Each number is 128 + 24 x the weight over its row's rms, rounded and kept within 0 to 255. Layers, rows and columns count from 0. Numbers have three digits each. The size before them is the row's rms in percent of the matrix's.

# k: layer 7 attention key, 64x96, rms 0.116, rows 50-63, columns 0-95
# q: layer 7 attention query, 128x96, rms 0.119, rows 51-63,115-127, columns 0-95
# v: layer 7 attention value, 64x96, rms 0.147, rows 0-32, columns 0-95
# o: layer 7 attention output (transposed), 128x96, rms 0.138, rows 0-32,64-95, columns 0-95
k50 101:097131147102116076147093145142133137070110134146135145114097101135128159094117140120144171188119103101109159099119130114104124134118102097160107111136134148137114132125161067144100141145110147077159108142123074160116117142138155126089122113126092136111103150130109148117153100131171133134
q51 101:154152123135108111062162134128151132127133108141066137139135142084134095120154091096199076116121160116141117160160123090122154086139156125115140096139134122095166125152118100136109144090135157138118156128126159118122117119130126163131126112083127138152125090146152139151126107141126104101
q115 080:141139121117131111165085182104138112145122137168173113125119104159087120126118105145099129131147109147131092157116141139066103155164154080082149121160075128099134180117157114135156118147111141118139175137141130148117105125140173103132133121121137108114131109133108107104111124151094156116
k51 093:145114123129091106099116107128095151177102118138144149086149155148121106138124122160147147119138100114136160129111072132175208143141146114139130125116119119138103132140154179129165122166141140142150103127124132157162118160107162142134134083106113111116135118154111115177104121132162161094
q52 109:123149089108120135131113096143146158096146116121138130146122164118118140144156137111134112220108141126109137097150120137137109147170125126159152098127100169181132138107135111130120109072101118160142106142145203117117115145152112167120112142124140120144137156134096121120094121112146124177
q116 106:113141150152152164130099104112152133116121167133129137127115121102099144107090164126119129112150100182093108113164132118116119112149135150154140105122111102174083120131138125114133141117094098097111165151188082136141107148133152126153099081158140135090163180152096162120155130122133124126
k52 103:096152101164125144123122141140117125134119133141124110113122127155110093116102119108130136114146136142133068152122118145106124139099118149146150144190187099109157153114152168071128155135143164093165096101107150123106144133135122116113111140186131154164118080149115089120115124141166120165
q53 096:128155130124141117148106116158104137162180119086125115140091135144136141127130086085168165120105124101066124115105145130125184170148128145117161119081139132109128124131140120114132106145162130169153136150153150124141091143092118082117131134133120124150095140123122156116080141178120118167
q117 092:122132159109191132170143130142112150114129137139120109110158083183155124071141155127158122128119168142149113145111126165138112173112139114063140145094153139143108118119107141146113086117126152153155117119102159139105107120136144148100080116139141123143131134159086076132126096138138124126
k53 095:120126140119108131142110087160104141163089114156138081102122133169077126137115103102118105130106084140095110137145152115086138125135076139092110163156124092118119200111135099128133141127132124138112160130162119145119151113110148102147175124082117120134105174090152104133116131118126119109
q54 104:113060159087076134143121102117112104135073101150118117130103146151113123188131113089087117125103122152184156130147105101170124088117123141088125113115166149137124110104133142145139137122118141109112135170154078125117116128115128130137143156128113131113136124116115148088114112101136143174
q118 095:078114106119105076150103120118084114141128132111114113157147136100123098128119164114129087130095140192107071116133099139126107109099115118110094138106114118097116073083108098135147115142151180076138132133152136110147093133161126126133127125132127114118159147079089133136133116138126138123
k54 094:148120114120102137136128097141135152112127149149143128099148103092072168110114077130154085135148113124140113090130124190135188188155113139099150117110111159117143151124117137094132116133101106120114156133149126159106161109153120113130149160145132160113084097139132135093159135090142139113
q55 118:119144168153099136115198161118163146137138135123141126126178116122147150090117135149125114121107094112124137125163110145142145145121144124137138112202127117102124118177151168122125146148118140140150142129094147150140147119153114207109113113139134148179109149130117112181130139147123150161
q119 089:097130167149098141166129131150138132158116135124098128138156140132093134121145115110117144063159123146133099120122137183119098168115137118081118120099152148121126162141145126174120168162144132101129107122081133162172152137095149177126135148178136123105122090110144099155139138118162110126
k55 098:133141109137142137123098128106149094140117146091112124108132173092112126102129072125153127152133144124118122122114107130124073111139165131133162104110146125136112082087185117109142103120120100094156132131093118128181169124126128176130181133092111138106104169114131111170145162100142127119
q56 112:117172118127121160133170144142107110144111114125111147084122101142110115117084136132070152135114143138166154148125148079120042115156134133160139096143130109098097149146153162121123121126133099165117129153137131152159125139121112161145189168156126111131106150147111138108156149121124129150
q120 104:119109136119146131131141106124131140138085140151145123126156109156156146128147169158154107123155115133188168145108152117128127093139174114163156129139167159149109103107171155147128149148104137159171143126153123147074147095130141141092100162165169160135105108190131130120133146121120125135
k56 100:089129099099157138099163121099106109129122102165107120132132125102114112118118084091078131129122125125136082139126083149129107117169087115093107135157129105137121117160106151100107123139107131096101139121104065142146094132140100167145130126157098118132073130098159170101141117118128162125
q57 106:139128132169085127132077120089057169157113125078125128105110141129168127132094125156173090119126145121142086132111155106122144167117130130148111115132138116142132112111107143133147125126125115075140147122142130147126151093127162140131115108121141121126115121156063169151105151074121127155
q121 104:167113105155123171154097103104145131122153170133111137157094182103113161172143110145128123151117150115146104137090132121125163111176112108141190143106124134129108115097129137131139126126115080135111097120111161115126123137111129137142130119101122109172131184183095133108136135125135152078
k57 105:131105141157126165172181165138118114130149123135162124134133188084144115120128129138118107123126087121142084157167142121161117132125146127151127109102121106146093124164120108182172150129112123081154100158149140107104126104137179126132106143136179107119125149096123135127107157144134173133
q58 107:190140169106153126123155097120148122134137133151123097123165133140144167122109139130149121134148062138142132178117158124107144131128122126111114134085114161104120085169122123135142131172111133146154144118103146146132175164074113135133132113121130106172114127126134118136108174151121058116
q122 101:139143156173111146154131145130140105147118152148071138131107159114122181116153133140123104112108186120133119137122116161101154114148131125142117106126087138115153110195130174112111155103129063104128136163152130113117139121123159118092086063122120137143128107112123096123131133164124119117
k58 097:137094116140143112137128086130118102126144106137158103135126143146100137147085153144134128127157091169164104153132154136106078130117126151155122106124154160168110143126126153165090120159124125099084107121091159208128146145114153169133129128106140143114143093130119167121103128111109137180
q59 099:117105119110137117143148107119114101164139116095143099117135097161085153159138119114135094165152101129076124138153114137138093118127153180115122099122166106096111122064139118147115127112131174122145127106073135144128140100143128093132169148147073126142113093130121075100145118119108131123
q123 101:091146115107128110127132123177125161110149137102160131112134075121091151090120147141077103116101141136166174113153150107116105129152130131091143127139155116085089121151142166153101111152125129145095155099116169120100139126164098112096107129134099172126131110122127109067135131113107127109
k59 099:160084093066135120130112070130137136139120124135109074142074172110125106109094123121117090116169145103131141152154080149093085123132112125118107129159146117137111121135117168139141144122122134162139186142130103100140141112105156131104087118132110094138107153142149148110134116116158128134
q60 107:131120148193141134122134123089114122088121160135113118157138116111086116142124157144146156106100106112130074134161163114107127131179142114117116128098132128080147166133136109155143100110178187115126087103141128161166152100151165100091116102129108134123132116138144115130138162140131161116
q124 093:122135147133131139108103122104106187079133089120086121085125096126132153107142144150158143118136140167149118119119123123100142134167139153158147137115181154098113149143142143126121120142137175137083109126119106198121113128101137088105105096109129128085161161124103128131146119125181139153
k60 098:166074093163126151110102141182148106143085176146126131139110186114136077108130172116174143101168133128138155131124163121130177101163127122111124140123140103130137146125140153164117126116116165161097147134126125140173117093133115140126121124132140129123106160109115127102131173153134119109
q61 098:097106153151126155125172134120125127109111140102110173140151139135074110142126130173129110103147160145117099131106099161116140142092110133130140139169137111123072088080128116136111139151124121128109098128064141127155134112117098115094165123120147120134104081175081114105124099145146151145
q125 107:155131147185094110149135088131140140155159139162127146121128108097094098085122151113133102114085134134145095151114144111132149130120151101097152110140131157111148111114166129209105122103090139142113166136109133169142136117133113106103101122126139116127115115149131134173073129180122128149
k61 096:080097120132172144121151124099132177107077119142093133119148133095144163150137107144157155126192075117137102108140111114131128143142124139144178143160186094131136156120112151144168112115139132129113118136128130089165158130112106088112149098143117129107115148130148145168142141117160120128
q62 088:116115102131120145124172125129113086091116134138106139122150119125120108146110114136164107130099166135135101107075120132099149159094075121124169121150125133151129122158120129136152130150143122118092044104075100116134142135170138142115147066132098158103122134139137085105116133104142107148
q126 100:184134109111117133129163134131096130143103104155143151133114142131101126148140120100113119102134151095134142113143116094175150137136160091133146145177143119183121144136216123137109121148111145125139120155140109131116130096136144171113142136138102144193156163126169118121151120093145163122
k62 094:160136131142122176115133149106133105092096124110123173115135109140138137123095120106113165111170138119188165124098139118116120128165176116100144131148108101112110111111099112138192144165116159159095134136120102119104093167136124130151121136114136093133104157129172177153099143150140108130
q63 103:131126125112122098123143101124078096138086125129105128132139157183173115123116103190163188135151130158121138165087138133099117137119163124129104100121138095106134141153123135154172143130147112132137110139141110139150086129126120107156134139102157089152113142116099156112134152197125102130
q127 091:110197116128168117149105112148052064138127125125118108132108116138157111129130118109105173121179093120102106126147107099107114164094194129121107101128140094130125114143134154121165132136119130124110108114096119136134099159125107121159124130096119133120144088148105116133139090127146118146
k63 103:149142141115138141142112144111111111154101092114207094137119091122148153142101160145130160131146104132095078146118169167101131146176126127100087115148121176137105133147119110102132154086131106121142141122118155123134089116110125133133144132128144166074149106143111166132142119132094162109
v0 090:146108172076110127134159133125154103090146104114125168138173121122134123063159151106094113142128090098127139101124115127122145103099138169156115106114152108106138147102141125140097164129136093093136135148058157120115129120162129125191142146147126099119121129089105125100124135142131135141
o0 092:114127147119089135096174126144112128084104146146125111108075101171120113197150132093079128104119163138122118137120117109105113135122125153109125105106163134137135154116161125120141067130177135140133137129141140136096154159134155086096113138147109148082138146171131123126102166115128107112
o64 092:140164119100129111133104124150116137105140104080113129165144130156138142072111181118117143161134104124155150065125146140103133155175171102124115129170100154066134153151134095148094149134125128141135100093138111138140123142144085124136133123126148105147106176132116126096139092155130142114
v1 098:122117128129132122119122134172124113164138104106139172132097165129168180165137133106130154142168177131151126087173126157124182126075151127123131111145133126101109096106106150166142127136150102107162148107153112117107079126111113140116103126122114134181100146106122105149175111115137114126
o1 108:122143150102165130123113126116149176139136120064164132149118152103133121115158123138133175119118143111119160153106141160170119139119122133133099092109146124154148089114126131161141145151131175154079119153106139115095131113110107141148115160159127117141189153131104161131136062110150158144
o65 099:148122129153120134105139158123139155096081092177113102115128115127137177114145093121114117073172142126119142139118106134115165108141155147119125135111113153096100161092153146081119077154152122124127131108095118126087122142099095108085103148126143138138137181153161106128121117149105124089
v2 089:125100122142175125114107125094132176153121132116130140126105140116097112108098139050117128142154100125136134118157150139131133086119118138106119156175102149108104099115147142065149120116150097154140105094132120145148099106119132109184138143116103093099123133108110101074152125143150159103
o2 098:098122139121090150114109108119149120178151113132110157123093110103095103179131113133146137086105110131108117155069091153152134148104111139145085122081158123160121099108118125101084121084070106118092132163137105140141102145130139134141141131150131139104135152151128129134088124124128085101
o66 098:142142136145118109150125158110110125120088104058151112144158140177166096098130112128128123139105110151114119148129109125123113091095178118130149107138147125134148132151171129103161092125164115158106110128124174137110160129149109077162133153143066144114111132120165125142125098152096119149
v3 093:146134152129091129086148099139048147131123128130133148119143124118131158117128092152188162178141123115151129139125097133104165132100130104140118146142139120124140161140121159078126117147144144147129112101091183152104140146132093083103112172151095092143113128146127098100124114153129133139
o3 100:141112128164152158100104162133171109137136092160119099112083132154146102120180123114065172145138131154121157128109140115166112086144126143112123111097154138120109113082120100153093145174151132135114098119123123090127142154098124109110143146141167148124130144122119131122194142145111134114
o67 096:088137072114122129128130114122139158123120117118125140072156092118116109144120121128152107179104144146153141128121110162105127130108102123162149119138164156159136136118142141055124112146134148144106162138166146151120134140115144134122061121157083133146107128130120108123076130134192161122
v4 101:179109119127139143153131127164116133130093177122150141069129058125145145104116123152107146130126164134128142092137154114171121101110104095100139124161144143137149127108137137105104155138125134139147156155114131133120138142078135111126151139127105098131149121090138158166100122135137133041
o4 098:116142107111099115138097164118134122137115085121155142162122135114061155141114114111118138139124109152115118139160101162153161151132127141157118109144103120159105111115184121171125102090131141113144107116115129114133105144124082167145129126128100147164132104167173104115072076128173116133
o68 095:100095160135151138108132085169132159113140142133146129128129124141149107177184107146153149153138150091161119101123139119141127138111117151135170133133146131141166158153114123113084153141138152153155126180116124110085105120172137132133058128129124174136129160136117093127079128098135140143
v5 100:151137108182114158125114131141142136131136102133129182117118105140115131130119135120180145116123166158128141133121160127156080151137083122147144104165133063130141119151151120075111132125085112095118101142142164099079099136121140140111125120133081096088117166129122152145114164137109097119
o5 103:117124096102103094148128185148126104151156135149105134122131132159118123142133141169093149133146115130140149113144093130118145135122129127075127136112114115173091123131107137143159111123121122115136144088103103142136152128094134142183106123085185092149121088111100152190149105153121096086
o69 100:136152171145146165124153097136106113075152103139147128123127124101118133130110126121187152095142162128134116127099136111140135113123082134142144126168152106117128126151145151106156159154112137168113069118165134124123088131174140128107122098101107162118130154125129093117074181151140129168
v6 106:155132134134159130158079153126113126065114155121118113121101131116130143102118133096098173149155158122142134097166154127068131160158110131079122131147110097138148151090131152132110125091138119108133121140121126124137147114191140135133133116161124109153114084139113064101138102123152107160
o6 122:125157150128159124130086115130133102167142118121149134115151097148107152109150079135159124120117082148104094171124088135123125103094158134127130151119119074191125111118120147153111106150118136144151160125127152116118138106080128111110106161099097116092112139141161155133132098125057116115
o70 105:130119112106102091097172136144098145116100180134136117123129154176159143093136091120122115146121147119181117115128096138067128148151112098152077112139142134127152163135127153154110131116155056133154143097130122119133118153127141153128143088125125121148087146099126095136158141154165130126
v7 098:115148109131116115148119097142143102127157113116114093107107138144146158121129129132126129134161133078120105138185111139105145118104156198086134134072161151138145149095123103104094081128114118122075094165130135118126089128140133097154132152133142146103143116138151121133089123081158125166
o7 096:118160128117147115118184131150149113109100116104119104171133151154174141142124142120109108103098125108142156117141139098148073144139134076122138134163083119108104130119154129179118126142159106139140181125128168142127136088159129126098105131157095115135145187110116115104130159121108084120
o71 090:124187149110112131130103160099150171123125113135119152109145131136132123107162137094133133110113154136099095123153128204105161178110109135129124071112103152114154187121112112069129100108162126100077112143153126106138116165116164128123143138111130158121139128119136142133155148139124129134
v8 104:139132126114136117130105097103122185170138121121109137151059160110119193123145136150091166123131158119098120116116125169121105134126161100115074127184127123095134157158125112146147130128122099104134144134109137124147123141121141133082108156164135088131115112115091099108174148140143102132
o8 115:171154112115122153123085111139159171144127143121093130144100128110126137121149060117156143133092122142112095158114117146142142139068127089174130138089142121106093168126160137126125139147128153147142136126110100152121095158097132126135141058165128106125112119154136136133087123169111115111
o72 101:118127093121143138146131135136130130156149114155118129094159119146108189112130114128134160099176118129141103138121158161130139133104133128078140105150111138138105136110165173086147164191132100104162111110135163146121125091090129126107109116122126167112112171139141133148178168139166115155
v9 102:143174134114136128130119166111132157127172128122136185104114138124097103106109122148096096134147148111150108119136128123102138149147107134092121106169128125136117166141080144149123122106170125143082139133130166118145130121109097149132108134180154114096135139156204096154154131121072144141
o9 095:082086108120130110139133122123134143110077148169114136105164150140165144118126121096146159118154123150121119136189119116158137097142159155118120130138117165133114142098183145106157164127114179109160135138135174166121108141116136164170131105083114134136080091118116108116139121136143108115
o73 110:125139064137111134147141160137115124149130086118148123129132161159116122125164119129104095137107152122129106147085099125085140136151118080108134133129183115104154116136089118100073132120134094106110111096149160120120110123126121130067095192118126117117127113082118119130153122140120175127
v10 109:114150107122161161123074114135110134137096124121119114108157115123088088127093133131127152069191194125159089115115139135155124123141122128133155163161129120141162157094107112111096114101121141136128119088110110156101126121133172134141119095111105108093156139160156113111108121158108120145
o10 092:132148119142139099174132134114136125176136177103157099155120160160158136160127122109136149125111082100093137136131131133082154113126142125108143139136129150125108090114166142107155168124176113109117177111139120175177121114075103143146178137103163164137127113108141153139147125114132133129
o74 105:117095124137166148157139119139115127135127122119137124115126117152120096105118116104182104158127152133150097133155094123134134130099135125103115126172162135136194171167086097161128089123099139161132100140090120095121113108168118117099138149156064146154099093131127142131144110108114128170
v11 096:132103119176092124191154130168153123170106099107139143114183105102143119072118124134133117132145164155117140146132139128127098090125142141132146136135128129123089159071102147136158120089138093104132140108110162132091125158135106135125127108165132111161148110179151100153147137153123142119
o11 097:135115068118116153094104072134119101152093144154140085140096120160122159127108132135163143134143097160154115126145149121112111118141129117122088091108167101100108115141146153145150147160128138161152098119147151185117132138133152109102114130138148127113141111124091198167110127099121128155
o75 099:152121139125145126133146158143121128094151094114145131132142109110098114112138150118099128151095184140131127110090122108125124146147095133167127129161142135151140161159132155103075103107130132172139154174090133111134140110131102139101120123133117091177112111137141055094147120194093131135
v12 096:125132102148112106138092139107126101119138149141087164102164141100129145137103157104094123109124151128095113157207132113113133174136121140070122091123136122133095162113104110105130137131138144155138105144134113167144079165107131134180114103109147143148115154167097127120138099103122136163
o12 100:122130144123120139158150084194127132146140078108149112185123120188124118110121138119167141112135099115140148129095098156156134123164165141119124146177122149144176155124102103185166121133113133142114114142110136129132099079163137161110159140102138127147140104107136122119144127133120094129
o76 098:141144134120112138105112186117136125101114100121070136132164196096112158103126135136136092137118153151106114139156152106124139107094148119118134094107140126150119120109108115138044119152124113087098099098113154142140120164122096163115129115119193116139127129136131127152138136124107142160
v13 104:111124125100106169128115137121123157155155119187136156166123136119136114101147105121124130131123146154146147119136113151119164092132119145128103124118072124131150167126111115125158124168135097153175140172094129088132131123124118139148107115114139127180066113119158108095131118124163052137
o13 094:123115147192120135162155091136092159119152086138131119113163127128138164127107094109138144158112152123146115074157129108114135124133082150106169118125137115137078150153146157139136102126123137152113147118114126153138191157132133168100089173137116140162141131140142119131133122191146122136
o77 110:171138088131146140114159198131166129195132141162105130122124133128115131154122162129065148151167151128164137114105128160121153093115183141101134121140114142113150141089131124156154106131149124123159154117110160127112121141120088164129162118133110131139122138135155124108140123110166099164
v14 089:133134162108149141129133127156122175119123121149157127151108136163117076115091094107082127115177086143099134123109122150135105126130132120148090106132130123135121126133131133134127136163112116156152187160137127064154182139108121177088121156103142138114112148130115104107135094146185131137
o14 085:117132112117130166126129170156195153137116105137107153088138108076121124078104132116148108164157090143119129144114117167137132109131139124109115144115142077111099140086101157101128134129133121131091120131108169139135126132117167193102123109106120128141144187150105156124124092131128155113
o78 110:149140111160144085127086123122102099167123123143129109135151139155129132160106143131062151111157127109158147148145114119110130124139143140156140112137088112117147114149188151154165121095117122155203142109131120120092126115113106099123126149099100135097132090097132147069112143114138128160
v15 099:113125151135117164100076193142142145119114043145143153127153133164132138159113112151157158174155111145141096111105140156123121107136156113092141115143088116118132100125112117168127137103140139158130126136096125102141140138129096146153156105137130113140110075143153105159115124108099112097
o15 102:136123089158131101148109119134153103116127170097104129098146122123128195118153137106095071126147116141119125133108122155103103138188151111120147158159130131131085142106145167109122130179148161141121125140123121169123114131091138101144143192124125128156104177151111114123144086144128125128
o79 098:135150129135144126090146134161113135142151111167129113121089126101141113162159107137146165144119143097164144123102070082152192104102157116118138129130146156130123087130111170116131133119122137151115115117126131109128161149148092111116120111112146133162143067083130125182110092125087135105
v16 096:117132163065126104129133153132111081063079125127140151110113054112097151106147123144168136149121134106125133136115159134148100135140147111122109132069161168107136101107139100125107162143119105144100156105117116113152099151115131126113160149142094121131125138162133149160113154126117145118
o16 085:110143155125111197125116126156158133118104113116126165154139125138141133155105145117047068097133128154137143149135189106154117132134153091099123124153095128093129106115124133130121089144181130110152148115175152124134135133112128097105100132130122159109159120144111125116113131126168151104
o80 106:158128132119128134128116104118101132120146143110184110123068145128155129130145144145172138146113138057152172071111126116123121087148114118131146103091164081153159157130142113122130156158108163150132159155145103136166092129134133130168134140166142131123143161161131138118142133119107163149
v17 101:127106141152153124101153157145120129178069150120123102144122144095101136131145150159182116146139136095138120112166147156126133164166151133117108056106155129099093156108140109132128153130124119071161151115130133137157119170132154141128111151134134144096137097128140151100155131145172107110
o17 096:140110131125115157131169057128122131124161128144126163139132118124160115117130100130155104116104123151125130122135137124139129075111124137131092169108199129128143189116116145148095146150151132157113129169087112119149154132179146102131185120127114151121078157099134130108142129124096100132
o81 106:137115133135148110097118063133105127105102124125158101114105115106148105122153113118138160127135167124143108131139203099129130134164137081121130088096114139101142160131130135103139138151128100119120165088125146108139124098114091059080124134156145146100114156151150163099135137137110095145
v18 103:154119130146123092162155152143115160153161119144127123155158109137127154086103138125143156115155119131125096107120145125161164148128080165107177126144146135126129170066144136112097082148118096151148124119155129126057118136141114154157135119144086127109128136122124154117129116171152169107
o18 092:075132093109169110118116143140170105112133100097103110068128110105133110146139145134137094149142146123110121126136095103113090129098143163126106104156153147131147120111105105117113164130133171139142130147094133133099093147109097114086123162087198134175136132139129104126137105128100162122
o82 113:127139179102148093130117155146123158115135146078141129129132109150107125135115104155112130119125126142131088132116142076097166141130128144148128116147085093130145184126128111124088104079145126150104098113151114109104128101165094113158134144154068138137097168122166140083124121148137093104
v19 101:124124088105099124124144147122171067143090107120117087127120154136133097087090138128104118138092099140105141087137134175148164146113102121203115131133132113167149134082121156070122121154121132118125119141107162141116120121131120096120103110115107125122163093155144140134137126148144104097
o19 091:143130120087141126084140127136117157105170154111105156105129137148129117121141135113135122145100158131153090108155133094125114137172136091097117145148170124082075145113128150164159127103099099117115120113167081101130161102112125125069142169151134122143106160141104106164114136108142091135
o83 102:117113116126126121139157107145118135101091103134161152138155087098117122152066126127147101119132175150107132091143152164119137184153120159176122117160146114153162100107137108134122138123149112103151128206094129141117132082149089113111113139110121120134139124065115136115117118136122143133
v20 115:135157096119150153127096156141085127137104117106078096169115093145127118143133129121136141183108143101110151108104072111152113101111131079156095072114140130138084089153123125136124121113130141129123164120103117139167100102128119140151136138104165128082154128134129111173101111099126154128
o20 110:124134102137121104117125126126139129142148125132080149155120131122150137132188093127118114077136155112099117125110126117126155125110115120126102116082132149117119104129137154179151158131171082075106113125123089078105134143141123114115143112140156119106122122146180151127127083114135042132
o84 109:158112084135156113100093127163121109170097132183140109174101160105145095135149144121152107137107128108144180160146136103177137123127135088146114152115069124132137100143138114113139125140128161131121141176154104151139113098117161143124119120079161110123143142119113130102123110135096170111
v21 085:127105133126111112102158078125149118138139118101130141121095126093142104118107096130154137149136126134128119155129118122097137138113151133134132113114147124114129130105101073135082092128137090193075075147138155142161119144156148120059114140157109103139109169156094119098138132094120157160
o21 087:151180102124134100103125190127136089111183094160116129081132149131136090122096158136114132136090132141103132143139097115119127123122145133133088102124120108121096127116114142150148117163128131135166188125098130140155120108146145152111137126123130133138186104121088160158165161151134171132
o85 085:125153109092089179129108124133154148138137150128090157109114089153142147125154118101137122119115131118130136097135138116085095154129142100137176103107167176133102124125140124116160080116141156101117125090140153130187091105098119138160155173163162158096131120136108134116101151117129119153
v22 106:108155175140101142108109167152143179122165124106131112105133106117095131106141162124079138114139123133155113125131150156148137105082140162159161128148133158123149128125151129151114104111139153186106114133105151115130114144120105137115175120146087161143147120089142132123126210097143117113
o22 105:105147116126135109111150180130100121097181159102118106128112115178122193130124100093136118114115128156108129177153119115113123115134107151107095130180126099129106147171142090095108117114154178116112140106188158141127135125109116101108136135140116135123112152148140152139113140176158138129
o86 093:130135128148105141149098119154123123138104115174141106086142116086108156143149139157156116130166114137128105131093074130119143136119134135121156157119118086142163176087112135104113076096115141165114091134128132137131056167169130096161129131141107147130132121112140119138112156139083152101
v23 092:112125099120098120093118152096121147160110090118091115135117124147130147147138157138143108092177160146115101178122104137082130110172113137120087115135145146141146073120124119095094134079142097163106122139114113140120062144138117068116121135119090108119145124139148128127153161117146107133
o23 097:140099140108104148122129118117134149086116124119138132136122168089111124163115102111152104080137133106153136101104157110116101130098149096062142076108122111128130159120120080169147130144141191113079143126112145174142103130166128143107131151147160107125146145115104123163140157134115096142
o87 083:105132098117135122128161131135177147169152117123095107088137131128129106159127106123158092141127126104088107185110107137116094148113102112086123116119139100129121103131138119135135131162107093152132144131145148105120110048091105106112121075126112115134114096143132122165105154149074114097
v24 099:142144125113171122118116105146133168084135175166182072118095147098116122143182127170142117104153112112156120152117153087137061126149118139116132118126142106116080133154137099138129098121086125158135144148161129135152139122138124130126138145082145131157135100137104117079131134123124145109
o24 095:191137160139093124122135134117087154145105089105125144118146131109079152111082131170131118098131105147130081106121163124124107132133142133146109151143130164145111158125130124124115117142158082136171157103139162124135076137122122159163076084115136095100099132157145100146111153142122126129
o88 107:118110106107160127123071112117114123154117158169168121109116116137155147150117107132121139126155105159133101216161108076125147125105126080129119153076125131117125130122111134151127119086098167130130156106129113140126140168120149138165145154133094147141109118170126162119114096119148132154
v25 104:154145127132123134112117135051075139115108065095108148150153162124133129149115103129163126123114104128151127094144119109144094115099142132088141134167159113149099158113116067146117115117164098114128102121109163136162134155127118116128144115129189118148113162126111108124151100164126131115
o25 115:149093079132116112166105147166134150131097123139125126126109117136128084124131122170119076141124155150152207099141097128095127114126141140164121119089118171113146097107129105127115099108119103131144122144162091085085122104121124122109121167145122150096122124113126167155102108103121161106
o89 097:093104100138121139096139158133120066104176144122104117150112117133154143139093117065120141138124184158117116176164122086103099126133134114104173142174139116124131131132128124125127118164160158115163103103133140143152124123096136061097152140131143147144112128136146099142145117151145105125
v26 084:156107115146161165182111121088155164166113183137093140165142113141140171132119131140115143104150123146080074136151110096117123122153110129099150119128124112137162128127110144119154151088113134148139148098141153090113134172134117115089159143163126108113149116099145121136152096149165126101
o26 084:144137082174107125121084098124162118092122116113141119105166140131095123144131121131112134146102110110126110127129085175119111129066156117124088135107119123112147114138146135121142146132127180124135132170085115142136133140153098115121111085076120118134136125146123102091093112119046134149
o90 085:100112149083117133150142142123138098127129104161145134103147111145127104127150121126082101104096140148123095115122126107132121125135138154150111123139100116175109143141158161147106180108156103138152107119107150119101048107156130154090134065123117157129117076117148155132142138131145095082
v27 090:090119129139138160109139146110195139094121101121130088127091151182132122187135138127132135130126147169170168134121144105145139113111161137142085132160139079135105128137141110142141107132149132140093169108146125160115125102127126099152111143164082137090172137111093112158151132125132121110
o27 083:121144176085121077101111132131087155128154158126119167139115112151103168123144095134192133136158130096092125133137105123131133145147151136115159082111131121166113133117085145121138142099121097154140147114107117107134148177111127071148124141135114098147174151138118117112096149086144125113
o91 098:134127084133153114122118115121155121109134135116129113155122122126147106142107175105170121104114124148115142162144116100110141140114130176113115175159171160113111087115184131087175129179128153110126131168153117200138121086167132115123158125135123135117144095114127112139141119172113109135
v28 093:117116106095138109090099092122132115090132177105104184174126136131100141118150122109132119062090126146119157133129124146174089142121118142152130154070155131123112161139157127127139098124160156119148152153148122097088141117131113102124085122125169104113127129167116121133117160105121148105
o28 114:109135117157134112157112169112133128111125114114109153146145105132101086141122120156117136169125170130165100083128157122081150160101140156124121116123121090095132142150127139124144167154130077149117129116120129101128113095154120124150175075103133125119139142075164138072103173153144106127
o92 101:155074123103102176114119129140101159112130122107174127105122176122135150112094139103117124074138125130097154140143101111143155109129094090111133134133137129113116145121139126181127094150086172129160112158151102143109146156152125136129153150135110099132126161154081130136182122159150131163
v29 119:131106122144129139124132135126141110065135104091128136131151108138115134137134135127147115114124123175133147113122118140147094092111129148099146143092127133186111092158113146160151133141154190113127160182193135110146114105130145075139147137123137130089159091104105104137117136082098106105
o29 108:161137101091086140137132128102121106178147141112140152136126119164134161125102134136101172129177172124125084140123110139120108142147139121117123087143110128150150161136144156165129099115154087157169129135128150128129117155166163161107129127092094163149120169121182104103125131132158107159
o93 114:119097152143115137102151097155122124079140132134182096130116127133137122123146135107107127085058149144130160130139080128145100112106137128102136196125106092137071125117145126129161117150104172130131132134127106108121141128125141118146146133093134091103186099107127128166123132128124139078
v30 102:129149152127077168069162136110113115105120127147148114174092158102098094124117114152153108135133117088090103113149149140165119092138100141131106144107129131108132126122117156140164142085128156101150110100140144103124167159112162110130117108114095096146137147133151116157107064100133125132
o30 106:128095114136130157131110106078136156094118086119123116149156125157137102134131167136121143129146142167166156134115134148100140099144151107088125100112106093095123139145119122083126142137107149161093190125104132160097182159118116101079115161138103152139156129122144156104152112168120126116
o94 101:140103130149130133124131101137092105133092147116138120128136149115115107113101120130155099198117159128100108128166159107134119130134095147155125172066161152132109112141149151109133133101146099145168068132123124091139170152121137109136100147104139161149117098133147097133087120092165153157
v31 108:127156131138135112116121111156077130160126137096142152165116144127091166110095158135148144125118170120108100089184170094139151113132174148162125125148152117121122168148154127161125147130125121124151121168096118160111134152168110181107108115113117118157130109127174116106145114156141147171
o31 111:131136097106148161165127082088162103139159126098098157113152169177161139113119080115146132116139121153113118143100134160111159126123099130166137127092133122163102106133124129098114140138155129151132105137160125118111139106059120097141134145164126127089106169167107146121148138108105154158
o95 090:153122129087109159107072123159139163086125129129080128122144147101111105094123120152132117148169163147118117131151147096103125141150146141112156126145119139094155193102118122174085111129104106126140106124131158149111142111138170154106106091146168135150146168127137132126100127099129083145
v32 095:120094083088154153147105155101144125120122120109102105141168146120109117125107125141114122144149160114138116113094107116111123141150132130076117148109143133116098123095141104088102093125163100144109109168136102151092130154122154136115123170178100135163127110076127139049129159137129128106
o32 106:109158117100142158175118093108116117136138141143130146121111124114131155139126112123162116081129135141100123137128121128114114154095188135139120152131146124125167143123103092105189083084113176111115085110116132096150124121166146095162180174152098104103115142145116138162126150127147116117